config.yaml
norm_place: "pre"
norm_eps: 1e-06
init_std_up: 0.0267
beta2: 0.98
Each number is 500 + 50 x the weight over its row's rms, rounded and kept within 0 to 999. Layers, rows and columns count from 0. Numbers have three digits each. The size before them is the row's rms in percent of the matrix's.

# v: layer 8 attention value, 512x512, rms 0.0347, rows 103-127, columns 384-511
# o: layer 8 attention output (transposed), 512x512, rms 0.0344, rows 103-127, columns 384-511
# q: layer 8 attention query, 512x512, rms 0.0401, rows 128-155, columns 384-511
# k: layer 8 attention key, 512x512, rms 0.0396, rows 128-154, columns 384-511
v103 108:526469517513476462418538456464454518539465582515503450489504486402445547485541427523459539458551450434454457528475554501523544506434447542506535576496489425482457444526468506431439449499416537548524468558464583457606512603456484464555569470543555422446435510537497468437550472599485547518499511451475522518531556540516449521419548461434445402532472540536521578521466520463459480485521
o103 107:542516538599533520490499448540534548506539528541429436589520443475502476569447563512489527543481551480591581527561503459556414549455480481592485472478528577547465493505528491461488602497502466557491404500468455484534529576592417508539450458390446450466545474555489529480486529609539573429493560579553482404482484539484487504539428527467508507553505463449426568520424470526515441464513
v104 114:465555503523539475483479540433378447540480472510435407484498543407449555546432490499483477472498561502426444465499432451430469480522548480555501597478619448513544446458507519539423440531499490511403496392513510460460600560449461450511467471445557491476429491523500469443461474462540500445526512485429487471417469410480476478571545538510504487464423467519445543593490512450369493527593
o104 114:553516553486496484524500527549497524515595476409476521426436521454508501512582536597537517459354481519475414431504442515374491574462570542469492390521557515394511519587532539509466397537565529471537447410442457368580452555518536452486533433524498505497491518462527540449495523591533486377491477450494552426445514557570464521576457533446363514466545556479604563557567476447596567445621
v105 112:404399497451554451515545467437428455552417558571491455494547530432484465439493533456541533522508580531552481623496579526427499520477467589477464607497466449491449515527347502523546538476505499499495432546446551474506462517519483454479476390550485386551606460488488528534462533462495496482519488516482567471437485514582537530483487421562472426508543499499542507488464572591510565583531
o105 111:437518547507497591465533497480533526483489449470507490517581555540520590567477541510574500523519520472561562590421599456503464458373556544461492456558466553528464462533437549512551630474566491550457454526494459469475464553573567331499473456456492492564515543537524467490520525512475530575575480437453493563565567446517397493567512498542446507607482412519459406541461419542490425533543
v106 114:554550594509528512407522536479535492425584520403509429493483489439396448564478533549507503480547521530444479426528594456474485580501441500451466585471567462487475436489473488552442536520476553539448452496469476454463511532500518387523464509454449450476486505366476523501497547428572558514589510474517393514548445509522515470542576577578536438482541503461594515487492509548481554548521
o106 112:510481558573484561493562413516443576557454537433442531528482493526535485465606420530475547502497533516618488634535588514461435507489443492465545389556572397494484522496526500525495559497484608437461524487491509485525499560402512510533468427503485545585480443467599371472527536531538482471542527451520525446548474545435447461489576505545427481452510503378482537528452441511543435471547
v107 108:368481516506493527451489488429542520481440481562550473453490519441462489543475476455493467504504553567536586474537519505464445499463543550449477545508391444509505496492498540585547472493431453468489474485540506499513503493546594441433443505491435466511450405500437529465454503401530523418451503501459574510483470489406525499547553466565539411501474524497487485490522517516483527491361
o107 108:538436409463513504481596526369500531514467549523585550544545549582503513427505502544461506473491549508532553551429528485465493554443495499562431506472408494500521490461474504455579490541475558585519568585526545482535484541463522499427515529464504546568467549477645502494529581530433517570559490459490548569528566513501459496538528519448527532600530540531453494553489421492462472512503
v108 113:475441507515525496424514547497452495483476406429644431482459381359467499555501561471498479534505504552467491591565541441479455485468532570499610557535439433424488471492409508550530468504476516470490505570524518536466594503474537467456536454435516451541476407454532599492514557413518435472511510469464498576458466478435469476536551478460483571483435446517512419503530483488580589427527
o108 112:498417345526489444429527406418507602479428545483478473592448558499498461498509535447389572564495611448472482514509480489507515629547507535458402534464480569459476505520436503574499414583499478452487519536616415472500471549452496548494430527525505521571513443466566458616507443584494492443557581444453534497552418463561549415532470538506495518469628509488545459541536491430552469518455
v109 111:489482488477566487529424344562508447409468537514546557454587503501504404492418457384503554586490566541481549460476514541521496515483508471500534541504479550477446454544541462447540460408563542449507539459428464443629476512509453503535438585577446527489519489531494473479459535512514502486542472459511458566536542431499529520487429506524424490594411441493471506565535525511503518564522
o109 112:459470479455520492518491547493419591586476522510467479464526513583559500500475583532511387536566587456456496466478495472463490497564594522424520480533488511494568487428500528558464519495508511491522522596498568466465487493596583587482541463540542461495556619536483460472424517523488435602588406539518503468428514556545515492474540434468464445507508540572567515528535499518528532546559
v110 108:494377470459486517477480433444465432465469520483496492550575524527548487427544558465482503524486614492481550530509464485505489479490514595531503569521448564506494437502498521520451567540483419539507536482432488535546568414473478397590430484490534417536578470449578451462537543576464518508548501590538481550475468463400497426515459503472546419589518471478518553539560500446445455585430
o110 108:501475548471436590475547481589619564474455398443487545428554493521485587503540512467504505428453416449449544518565590367540494492514461493478422485466488582595398597375519553443453470486435539576535487545513509515619466512549501502542499576446527516548416542455366542517465470591537520499569472502550489538417431527507422537552405438481462452466482480446540454565424533492514579462619
v111 101:484625529447456492497443518553453519510504468453494453523477461446518601467483464604460517538501587494506556421466523571569534512471553470522570391546577541491457493539475470459562514498530545447524443578575484568558488585476502600515512468519556480474405521537422468510477509482484450447435507479479465505494445519489430643362503623456445560504536485559503495436559513434519515587490
o111 100:536501569475523489527543518487551493478568538373455445549515533401590506490433486542520546519467472553563458504541401520427483375583481536501519461447583520493461513514511441482533488440532501460411432436442489483510430568487487542600486471533490455442556581514536467546455556378526420471449496510531474498505453472565494508430445503505455536521443531445490570417508513438455473466530
v112 111:503542567465458458486473533540418490513492446428540370484516468599557512476502477481484534493567402465494457383499525575462500516536502508511575482548538512481425488524412480445468499489577493549493526541464414476519534574478416492428589586486529536566543503508545540618501551400464488416508500549394534399573490507542470490491459486494525540475528463552463470529480497504467481510520
o112 110:495486496481437494534542654486553453403451447420468503533453480511569428458499431401541582539430426415486453526557522577441486459495522431499464502525521429531500557516544417501542500559480466396535520551442527431402474482473349506492490464517525552536428429565588544380529539455540516544419487476483589403556489419592571457507388493483490410512507468496512485480587524529424455488510
v113 102:563461603530425482452588437558610547524422424529518504500440500539466413609559549521609470507590465525480476527477494543469481548541501522536525473556519540446415488485487481442455533465509490535445544514556504536526560405449416467362464470552605475450366432389485492448534541381522480470505486539452462515483546452514517466438479588515533511570539471498532482456488459520537489549512
o113 100:451500440469549590446552432504490510446461547541435435460502450501558543504461532522490474535551426376449461499492520433527510518500499534492496413427456526473603438461369542563509489532480499576539567578586455516517497549392578482562592503452539606433512519534426541555430532580539457528489478547493557504510493470542520443434599562519439422485552606465481536490589487517444507444497
v114 109:492544519469496470461544419515527514544531489487489478450586428468490550402454528623531556467476583494450593534528581454384592463613501564499514536544534444491537537590486541572558441521541538521473472484569455475487411501470475491515480473447517372438468516521473500413577464406482479347451479573572474507512520451447494572465537473610495514573586429443528448362480503447530386593516
o114 109:487532457565518529447578491490459466464616505404448486545509537417476551540492560591491486483412531544488509517397529624480548521454566624417503510479557532595478457423510425472486384454468536503519436454566515447484455518514529549560480588557506473536497563459544451573534440474527517466501498527505430515461416525522489499502558482521514536475467516458527578439448483540480487590414
v115 101:470445542490488500556528495490442542441607474445498475462472436435449469462586414459430502499598474597485527552516583495379477515542547591494441629477488578519549437465551531557482508446518559481532518593558474551553584484434459556466473470518495583495473447398488405483511541532453551474505539465481432537473594518455484607470483461516559467457474483516481508413559462437543559526463
o115 101:447504438508394459473549593564553556516550520470469402429468449460474497419552388521527490551472427439468502453474424465470544530425557500524520456462464441452476428479524494568546479583532484553492430521472467495457579562568563555487512590505513454517425445434531425512555569539565515435511468493601537554515508506535465522519450519554453548546548523525487531524384468512524520541563
v116 110:540451559549453468520468478431490575462440506475510590461493480604469584626497522377574442475526529543490438511487519486440522419508520467583551490483498571450447484442455521539434490465542520480555503513449477449506461421482507573524457527547429482459449551401450525537488453498549450476564475491508473511568515533464557521445509551493528536461486506445590504491473520473521497551555
o116 110:477438507497502645555597436552455472503487470453500556451453511565454473498482411547551465519407624458489445571455464509511445500428534527381463499437538520401522539481509526540528527505563455524496592505648544585470545423579575563583529538587470534450596529449478512470478577504559490488462573545464507524416466495495511435395489514508406476499502509457530493536548507524550563482510
v117 103:537496493477566469534518434505479537519479494455395507410559526564557523504516504474629448521489489479588426494538616499395457443556448481565529601567560502378472481490470569509486535509466561517534529464579607432419463481517501453558457479507393480523469553464467534351563546484498439501490482513561457455557464442626534509404600550496455623472541479417487576523494450546449545480542
o117 106:381554512497592568530516509516454531486427529496526547482463487471443511465575526544539503457509464420454513577469617516547474512517526558451483580468442531478587500513423481494564494503510523506431493490526394438499525567526480422465453447497478487558524589462574532531444518473538451518496572480440521501438429475381503515479509594500489486472498535562483491455372507477496553571472
v118 108:556485367493494506556588577579511576481515567469448542498440478491450575495480494498457511413427586429563471587491565519440578507451492508454496428450503511498479519443480550542442443432480512520465476550455469478499503463522584523521487546439450506501569530556579473508471471461501452547513518520491474482547456512408496561528567544543532455377525458505475565460507552503455469529463
o118 108:567542513499498489474506405506511481450519457463505452508491542608482628511445462570568547408464462534408508443503423454510532503536439454457510548477570461563496552550455451457392425469538529445477455395461521622508533429478595495605442546507490411541570549417462440579523379447619433433486497484392495613471523424474518523519478469533451577453454505492521494484460526554437441505509
v119 111:474442443477450499514559488531477440357529434553504398491497550453563564493522528560473459458528510499519551500551469512460587540462529500510564536456530578434444613462531554487477539557478519524397572521529423450424567466483566405494437454465505538525466578441472464416504516508565492428518530496493475498504443446399550477546511465514527435586377556473560434403522515442495414536379
o119 112:443496434521563538501501467474646480496593620546505459396559544534466535512602496500468470449513475531490452587460509482499527535462523491457489544495470533455508449474417469552555468529408490496485447457629534492491516456438562510519531487526530552600476560506602481528473528533487411489494477553612492498602589506554468472501641577500432518490635480509467529511430437520465512599475
v120 106:438507589491535543501490428471467510494498459592465480517480499478510604605517581478454530625547553562419521486479627592474505394593521575502442431513466563368491490554555538528561424537512489551434486488431445492502563536518587606523451537454551559586526472442413537503518483567436414564587509451501455528501512414506539565492537537510409540533517398485486528499549388506543494452469
o120 106:562449572538490485536463433511551448564509460522486569463449513478519535440572503561460455553583491456460486452511512484517619553477561445524566449418560480463575457554419475490446535593532608551459551498525487498403435560551504531507506495495635532508438434405514393527434487515527504571557525400499500535497424478497565489498514501519458445412504533506502491441528542514648558463463
v121 108:520581589444490528486448498467553485514518497570566522478463509424439440505549469490462511472441417545447544573471519457537495494568492469543468449457480432566478515633506466505530510369485516560527451484495503602497464441485554497548410465568637404504463483431483394519551438551507554532476501564416489523477458494395555506646434437491435553501564471503474478495524538523496505515561
o121 108:488476520587438451494518455560487474507625559516505464481553501472511522557494442500490523493531517526483459472515451520468493569455573515493504523506639495443481468488569563498534470479522506474493428518429515421550499531545517552488497533543537513478505464500456500474489445557468548495578543547450430517441502462482527442486413400460494524435531625496473516507597490476451474443482
v122 104:460577503522521517491484555513532559510471526473516563542459505414420569490484499520496480506647512551498587531507529535526473460503497528515458466475445486419512480503463536538434421484431550398543485518488550545579470578476536535605436473516558418447421554522523499536522433448406432498419512409489462530481457445484478577519548477470487476523500538531515498519501558417415467541483
o122 102:432483540589543498498476396513451471554547467541400510503528540488481520460481517534520546432454575510574475451512397433524492415450571584490539410490551523459507445567466582505500471484512471490451469462543553433547516489506486594496469583564457466552531539482437445471442508471551486440499529540489508491530434521523491505470496462512488636554486596375515450554492478492538453440519
v123 112:449504484543431511490534489431548496441511515452513570509553562446459526489543522444481520520437576526652546496575467519366476494438520433483477547523508520427525509534471486610459414475517457436434487522535534456399491542499562436543463527418435502578481525487489580497517554418476530451523494480565458474431474484443525371526437478496442494486492448427485512586499470458543469452456
o123 110:456541483408466545476520428525426612528423451495457490461410517463439524489527528464495559441472520551537554521518581586534451499506515532513479528513453538457504549494485514481518424553431517526459526482534472515470529541473538520534507476542447591507521456467532413477477577460503468492528405429392541480540559513431423531487606497517518472521570555551521451465465426580539522430513
v124 110:477542554505492483590486592477471486530443569456542473554560406515517509441492481503494498466566519518549424458532476515481482494471506496547419480456513553462576489511522520530415478420460485490502464457527425489475565535528407511491569439420484469515426486464439452525533596467523431515524505402490565464469569520509420560505516550495502473473481552542569506535517387553513559466513
o124 109:484558439397492533607445436377529489554539470531492550508458442413466468468508479561592482469540493398514426419467510566469384466443381638583464499522473461431518530662482459461491544530568456455478488490494504452513527456536494431562548440427514528493456564462564537483456594544525462500485579456461533543569528547514496509488391553565508527486466405517508419468522489438489461520493
v125 111:475491541490539527545473641488448582497528594441434516544474467481552499527479438507452434519519499496469420401571602542485565538539525474409561629551443426536539527447448529574481409542431451433440531451543446470451492534486506554550551459442455494472428521587471522397537650494503494497461532442483423432520489495505491520528595502482575474472466570483468477457481497421476594487581
o125 112:515464445524510456539444592484634485525587568468480472407522492480469514493471451456566502464519455563551445437570490555484460397464453524454448512523527505457545531529478384420566363480540482526494373523446500444556519501515400510488402485503549480567498486491662521426530569490555462415446536463496616508525519517505481527506458420503494508469498464549488513544377454414516514489540
v126 113:604520561473442512527553539599505562459448474474413502609414495426478545466444490532526527487486349559435514531403471609452525446567582376495471521456436431581382406422484485439414540477468573573529456530448529473569493531487489610509587501557488549458490499510479413523531381519460541569611503482420531449530483537448520495494548454495503556484468538544464555481468411449443513487533
o126 110:576483540509546415457545524549521431461429457488428401502430574508433442505391395451511454444516402487479512462547442540505466536583498382475538561521489562464498480543487517453490503504438559482520459520418526440581592503509587605473444523505541443472570508578482496506447545465538452509525600487474404504496463380547513451410402490583474469547487489544500515494490560504522551424514
v127 109:570529538536500520470588397499525486393537534549558517482457479593495490472579427572565483484499464544516507562471424539559507570496567480453436451521487480566470513458575475400500557531567553499544491495593545497477554444483498487495486452567523451552520452412480403524519538590550602499467518496485546513510569518533562474520392492517479503479515552513585505392454414543545422560501
o127 109:469489442513396439492562531568484492515468510545463496577525411454461504430468527562492504491521520456477473472493521524489573563518447480499433490487448482524595507519486503547515574510448547495494550522493669490443471427395504432512563536413516481457496565509529527476514520493466459497492584436551568488447578561416454484507575583563510474468552542558461588471532482546378540481423
q128 124:473532460566497509463433508482467454574471460469501458476546472542505491431439500440390413490484520464402602523494565549498535435388605465545521559515467425506437494378570466570488525537399452423453558369443474427517489499440523573550562425538503529478531526503431443504437444515420602517599509525494450490464544598478473552487554453591500477523381389593462516396520501454449596528473
k128 110:595473465494520451418510508460540503496512533472558482589502537604514509550468424536572417599490542501509460449585443443440504447499493606455460436504457512471589502485484459546416443459507543538443532425517553481458496398478495497489499564509546596550456444510419567409520535462512474581519557530593532485471495477544606474564525482573447443463433523401528434532485478517547497514504
q129 117:483506534420498463504506480564536489443615570530467559523472536516419483607540473571547568491544365550567459436442444514484506582514457440516478528481550634450511545588546495405484471498544496532475491498507528581517502506545462504430471515529496495480452460525558627486477487534622509420455487524569560506556551371565426461515470491461520469520626562469490489557488464587525411495515
k129 096:549480500451461581634500495472430488498541510555521517466495480451478507473547558453443587444459456509484545492503497525639534581488468485508479533529514558566460471498466481396539553540502507439527513574488521549471569575494420448576515418516539424475494524492591431574586504544516502458475483455472521527518495531445456526407529486486482530460546499624492480502570537486513488569496
q130 104:485543460474545516442450509491491509572463465465489538489519520484525546496468531443471491475429546466456527515540530613511549478547555508491516589491500468419471451317519471565517493540394402460496480453503461385531520455431456549543468473563512538411522487462575509501488532566396561510520512499453423457482479552457536517442536527552490474529420478552440477382511463452422503524465
k130 112:576558387490516390432530459424507506515429543534555483576541554632518510549484487514492485487523518470531493449557401472553497429559450499506443434565416595505542533447485466511433422423556510469473554484489497473479503414526542471623540542518469537526494478540380525497559490468601525515473540552603534467490568521522605549477519524470394480404475525403484539562433500506513514490464
q131 104:562598391470492588509480442460515533590466457534493444496435485565488543417494433429538499437476463467515524533578558449511377500554577510516472545537514554453446407431556525554497549522465525393486616445514467390482471550451455552449361523541513528478502492463556427557497529463451461417541453489502474467430494525461530584435472477632427491555510511535522441383555515504522529466448
k131 106:498495487447528443515580546416412500407474512506611476594609539498548436485501403476543400457435593465508486427481437533514520530488505527467507475448352491550498537583567485465499358483578416499443542533481482485478534424526460497606541520465463527585564504506459490452575555529582496529414588553581581495496586552519572528508515531480468444443528416554461523579438527470588495532505
q132 102:494527488559495544544492453511499520575449471488416516509451446448520511442563493568513538482392476487490418458424596622496528517514517536610474501508518502449459509391513442612515558481498476526620494445519465506544534443427502521473484423501456469526478443398544490564502425474400477392492488536441439418532501568439518532471556536529553526570557434506546492367505458505483540426464
k132 095:502519478433468496519526459369408562510473483589575511606556476575517490586548531548493566466448553460499494508515457546521513573523463530527425535507422593570496524483539555532491458504560462465473566488420423557600511458549505480562507439454536516606486415561496527503513517549580539507492567520522541396534517587543469465540573512350431460467441460472408430419407532420549571559491
q133 107:525576456440542554544525503502477585595367569481555492495517517511523558466458491395484462450492501511470557516505495388518471535468562486467529529526450504467435422447537462487505506503517473500556542527473514384472434551444456563526445488501537611461557570598493483473431551519439505482530515519507472473418500591544472488484488633565469538499460479537468472509453538490500515485537
k133 108:521510455502529399462533512365448485471488480525524517573588510559542488494521433527512474557533506522569520520514455494484537502450480512500499542445444493570531464553498433477481400473606413474484517535495515582539526399557522498612491495496554528566503472567407515498577538475610561601479564583577496527542538534524521487497556563443411437436415388459468527561453517489532475444469
q134 110:414486524482511471521509429534503429519508512462481449549429524495443492407313461501406420490480616526487441485451458501528567453416435478481527454482455540542531454606533409443466404515463405427510481500503539493584542574531539530588547537503528519514607591472546524490454522532605512576480512491460557465523562496533498540469542503470446474542458542482522573555495484495469484575591
k134 117:393629485558458507523385435544519467534501457491410469430482486456487496459489497403464466496498417543570506449468505529530582488479612380500544635545527474472461442508490402508472543441533496489491499492533523430384479523491546461522416531465421505499489507554487436520371450523438509509585540411417500515482549514524461443480333445620489561554571424524562502474584506493552505498464
q135 104:434500536500481521515489490577471515499545547541405556538483452458490549489474460601551502445472466537528435458483567621560541550603496533516474566482598532362462442431488478513529496451480472458459525429575532439534499574470532457517515377686518543517532495415503535500477458480450499487464496551513485499437471482440413539468577480538555493565575517460451582437558470485534412508483
k135 097:518563531550545428514445486454479514513588496536507446524574440551489449623550539536461545530471489500475503480541419498562563550487433535513507484537501582597505452533482526544379488414537475480453550512425394572490491478507469446533552430462538410672506357494505514572491537561590498577503566546427526377487553517556518422478600471518449444452496497464477598441469553465553645583504
q136 111:505530433480521518544506419568453529614476532514414432545521474500506523459421446418461490381456555549466515465480549526504574439515501447537426479554500517537484420464473401459477473427425432455587556487500516457500555536474542517557510467626581555536545527419491532474446451568470508522428504577537464577505514517488431520404502538549524450467522469524512479501511551424579603523554
k136 100:549524477543365381568486609532452466553533399505443535600425423570536394473503496529558516552499513573494564498498464401462519456496631554523432538575513410501524513527572428552480504498518480473456504456493495543575439466449547518569494453536417496536464557613448513478420444529562539572502649508508529423535575562565453465503527443522492448482483397442423446494465525453581480534421
q137 106:465433531488562451555475472427460469490572428496492560525544563429497518540467480512398503558556535527483416472412567478474503521503467469546489495514481368532465592518550512572468466428474496534522398548485471545484570537523539496536605479372474501522477462482531496543557564507561473508474551464451586405538566513529524540490498541495436488518550515381485525595489552507441538439528
k137 104:507505551453477650453468544425544466599542473509495548467471506462501566381530505468510494504545521541483478448505522466442499439572396465535513498537554541379511503562481484499557581494481459523528453477442538458471569556452544563495506511473478420448468569521552503506454448495368462454572481410410443536473441450512503516520406544467691476456511501517515557553517484502481466438523
q138 106:487406493531480519568534552460515500416475457526519536526479570491472443493499484485456491564540555495536492501448452444480421449496458556519464531544453449589555641578464521454577501525465486572511392483500524560452517439578525455572486490496487452514528548595440435524565513576554478510552510461517557530517562558516545535548463442390385533503422497487543471562517521488502616559600
k138 093:461486512438579544477420473529508521537423503523481495386467513460463559422470375451517498490525530533462536476530556510466459416575488409471464511497497489423486554435436438507526569509466537502552474463506537427497533585475499577466516579560503530415465549472512528528474520465399499415487393468517530552465463513468530522503354566571585608558570573536504469494544438511452435378586
q139 108:446453500514398485575479405390446471535491488495508502473372472513445581585543568527495514506586506485514509557521503510488496602566543441508465474436550490530473545491518626512510564464454568507483446506545508510539456484502429388458502515449385416508434566588529484559518528473533464478594476529578558409476481511442527530501454564467561528493491473443492511549549552458483412482449
k139 097:503460605454616570497481549557560485512475574512502474441511501502459530512546471536517518518519561457497498502451511491572462491493426522432479500297563518566502510511493539515523484536429481465472456519525393483527510458471447433423545577483559490548509430386505413528531491493447518467512445474470481540479460480460574442519545490410520498557550570520557511484555418501513470509603
q140 107:349446482537455570524510537440467524571465505488529484479416468439562501480460496428469506509448495431488512533542511492499424524575493499543597539477455524462534494495528491560509635508496478405471538575528515451536497492441513412561511513599527520472397614485408480490438512480440609532566450377450466465472481568497552477515552523473522491516493516437454507429554525476547484413516
k140 096:454531544514567485453499465456413510415464533512513519578565476548556495592487476456427398630412555531512480493465515560536562510523533521447546570477495555507509433548454417524395475516530435457487560504534472496457539461551538488481480483474537469609646493546503588475510510527573508552429519543450526448517481562533501482492574464433383461491513365543455609524422516483493517438463
q141 100:474394557572541435435515488494450471477450539407514513498569485545467487552501595550460480584557465470593472473458442485506562496495530542476531475499493522530425493512556511458486450504492534557499455390421546504543444516493491528497578522408528427490510442611575488512586485420581400526416554536436520476522526457528478404512487516498391494477467509496498540568470493472378573504450
k141 110:501430535488517571515477439570496500452509547471461443423468490437498546453485559466440646501512471525474548532484509492472455512531497509431494409523529484464434539503519550427542505516448525540538454529508523547497445539467478535410495527552505507436450495476475421557435482503422541439534393527483499634423447394520465486479441498476574613552466636458550495446558504466391473437490
q142 111:466439587581422528431515448409450535547413489416551401458470481526449590453564568433499430562497498463497544608588434456449494525530508468493547518449461463497422381412526602531507564508447592477489528511489504453526438529466477505512457562434492506422525565612473487484520592401532437449610452470580499420437458559426482468518453511497548561443461475558515512471562517481418423467534
k142 121:575508483431542420520486444489454469382445570488492535572529486611497542632522482533443560590494563479484559527443441499627511549502487593446522486510486450543518511453485457496420469553491508498456612511478486563469393434562531402548567500522520568538558380490403479560521569477584529579428543561528471457523543574520563483518559481442424492596383516467497481444464551511514592500452
q143 109:541520512476548530438509524468575552533462525496475552504602541501489546493458537551536425460466540522537535524468450403506439491476503542422491521467473419524541604457513535493516503487552553483498511567474504444441425507479489477486496448526452448521496460552394383531522592551521449419546489439488462511320573630469502534577503472453431490492491522531568416457567518522499478535545
k143 100:443479517478437510497455511509476518469477576458505528502493509526532614461481496575394526575520483580515537547518550427457421429486550529479469502501498504494577465503416484488528453503424508396565549516519511551497477509523420504468479565526558452473481417409483488524550664365519569529491433507558412493501448451457530471565489543506565481591395507594438488438498551501450442456540
q144 113:623502364492479470502492437434468481572388472511489459549470569485513492525417499495556539425432551494438541454530554474546491522465555507447424559463467501476601520478549504541496512465517518460529506518554478484396500538506466467571532479522499575563568513461446501492549470611437522474434508539498525605457481616519526444483470599554419472557573520517541421501468568571501541492485
k144 114:556519527431519508511529506507517539478499469526555516495471639511403569494483491488639431632461508547470457435495488518395548420444531422524542604408467558510513507556422510569500522509478441473512428543559455472591548467516597560460543530469511463578502516531436486461575472492521479518486564464520498455561498534495584517465541511503493522556500498533494471488480488541444551558475
q145 099:440535467448510456495591434385500523553455536475518506468491573502399526501507642427418523499627449470503493504462522429460457539541601504589452487572477528505551535547513550511481519491506597464436591493482552428403574504500513490480453546451491443490526450510493482511562577470556547501474475455464409484422503629480440488484445509557472482463515542518468504472560556566547508508561
k145 097:478503454526530572478447534556412473435489522468492447466496552512497530496515440483538455505526552507467492485414550518573530451527550456501533508504546481480516492542472448436519513499531503480479512516494517455406563570514517544424462505506527525512503548425473469530509527465483522496454400446530558484483438527483541462578356540445490468531569461485516541611456394481432475481586
q146 115:479488563470528454476485553509558435429530463451469501423448485487450507491439516508475528526565539532491462563479451487460493494461441498593515493576488522514473448514441510457498453476528456457431487536569563525564518491514466479536454613516471495522471489443506469559438531384523519515577424427553472489520499476478535508540492505566539575490451466535446509483510462474470480485538
k146 118:472530529536423499502469495512535486479529439404520495505519414510599443470545595506439455480517499462534534526461471638510463540541437536500481483546520499459472565471479531426475497484529479493485623483486517510370365519467542458527457505479461552527512462417518489511506632490468528546517478521560539559454549516517511441484470530565426490429574418548457573506465578460572505525502
q147 098:570545479568574543492518509451514590490537442504477563518539617535557514557539532512578473514489538516505463490588394532458472604553472418443612474481489511456500563512447531541408531527562481562509332623549478542483494411440524419517506499508433456545538431414565484467524437543491447543450529446396502562460478507509487488478437511431461452506541493513474505516419501495488533434493
k147 109:526599466512561485460537451500480594540479491502511513502597597519496556486517499515490459529509510505501479409459437509412548459535419426464504539459447522519448482421438410522488482488558420517478443468533493507522480471504555530484547547504554492519507372514531542547443458583521401602403573516499521433605506500516513563459558500533458470485538449547600508545509505505485558386473
q148 114:539538496494489579596483525538459555458526537572474537510498587615366502560477546528479438449501480514562480472457516442455554547537524534404481508476568407559526564474498554513502522540504452520555395430535449497447507452559545531577595527588440551533591513437511455557508517605555509523484441562425547537411539495564490512500519533566485459575494535578503555458581424563387593540592
k148 092:509535493526557592500464530558561493495491511492496542454483563568396584482528445514468418575618488531508556494499497426395477444523577392459481572382556609491470527419458521521476540536491430540534417427478499484611498569488604496473466522455538446472462434532491410526461487524384402491466518465488502456529534505476608424486451470558576554527608533493550510488564507538562458480595
q149 094:412547570565573533511464530483523497474514564502491489521495429545483576477425488504617503457446556528503479400436496473558516447488508416379477413410489513568495556538463379582555564481549496550543471584562478439466521442532612444538503450587533580418491498476446454510492521536625505619591466492454443477464455549565549596447544519438491442503568486503529431488542498486493536424524
k149 116:469538490474474505464486473441502538598388483416559542569422431494559459397508459547517450539530542493501547527561440418524511485562574442465512561505488521466474527457449388523477539485551596470489514447417484484640445546503489517543565498521485499542454481528539553431474523458459479565536580454557433493561518535494446510510480503480507494491503381471459460485450560474571462482483
q150 109:440467506431516449393454546582531531430614500483468542477545454435582420453451407520511489500449497518473574412457550512529454455436451476571546514491414551442500459536478417477493544490574469383480624538491542485586497466509488518473490525453558550487461513520432505545393563464473563530499566417537470460514466486527497464501604409394501507446533456526500489455440432473566468500488
k150 095:426391446548417491504564520461400407521505447452542421508531432370580451480510528444442567424445466551530548514550447526465483453557539539544465490606424446456525482519518527460537448446440552520471516487467481532474534605492423590533562493478440518520446495532540486570498480503518495509556458489495492464505513504458486594483530523495453469443455508517466537495475492503535530452439
q151 101:557508423531494490500463570384405552507411474536470438584538511515482491500488471449564447470473382497530555471535581420552442503515512529426455533483529453485506468482587516559515587416513530458541427545461471424440483472488541459579549472502486475461516595537521594491545475590443558517517520502446488534508536568456466475510509563475414477575567529494523450579469495491478488439570
k151 104:492537408513587498497506524519500545487515472583550500470499657568411540509493471456520396625500527469443491398557398482443551510459441424516460431435435458540465446518437391539508528520506503520527450485485481530464448471490518507459498531502553490481474510497442511592535475497552384597522544505533511457482427471531572519416536533430447509495528555488628515464513456572430527453464
q152 106:449518497462514566510522447497553467564558518466473441589469438454514375497477545574443413415512441466482465451498586524532495476421590522550521540559470539510594480465431480558524444506520526507578583456615455391400510558527490574545505554529545515438541582470447462540487497516561502555572426476498507427467513525524516536539526604540536488546576442551502458523568478553536578440500
k152 106:524484449552443456539442527520528466495554523487542449536477536491458464372510485507434487511479488583493520561552577433440536487559557443472511468526608501385499501526515526539544549425553477405529514440564432411497472540496533497546486492542459513592416489448510488470514469509417484445634500492579520474473475518480421466541440532502557460511522415528442546528467513504480429566523
q153 101:558482424542505525510536464414466482494429453460522534513516539507545561492558517502515539575553503464563545582470472495445542454434533486538410541650469530506444415427507450495527392484481441530516490592469557539462555521449454457508506497530525382481488425546536476440534447428432410458553497572535463527633441424399527464448332562478521500542531439538494445513494575467426531433482
k153 102:522467494357483526459570509605438569452435475557585474508574510477553454517476564520601466453513545453490528446523504536506474443559463588532560484530499441523392575501564522430505499567521525581489460584525515519320482482516568481452513520513485576519478450458393546597549556503496504531496489527525548609486542492498488564446497523538384523493532530438514482594499471529491522584471
q154 100:480484515617543455462601482383436491532494503519552515541495475489452548493530524489526462476561412488531489496462523488495505550494502488599466519625541515527495416450514478525536405468459548527507434576428513466396494489466488501558408489418455346344489551550607540533492547438551522451530485487434509473512475534476496548335496498448567463479501450551496470553514494476467441442441
k154 105:466442397488456440652500535577411519496532414576580482514528535533497414497461560533534477485525612503530452487531459550547441549585480580515472496585464414483512486589446504473570519490603518520434523490471434466394557537508458522513538462522498489547476454419471549496554522511482447413536559429525524472571452469517425493512432504538497545462487483455499460541452414468502552470511
q155 098:490491531470522524479508586519494482442498496523449537509604406529614537481523474578470497481467507457502503559420616520495510472419514543516480511515443343452460544498463476609462456462478458563518455523499406457448553478475542446403580510478518377450507431571448573460596445557412420484497488496567493440575477447437508550456459504486511479538466460549535434501505513430440444426402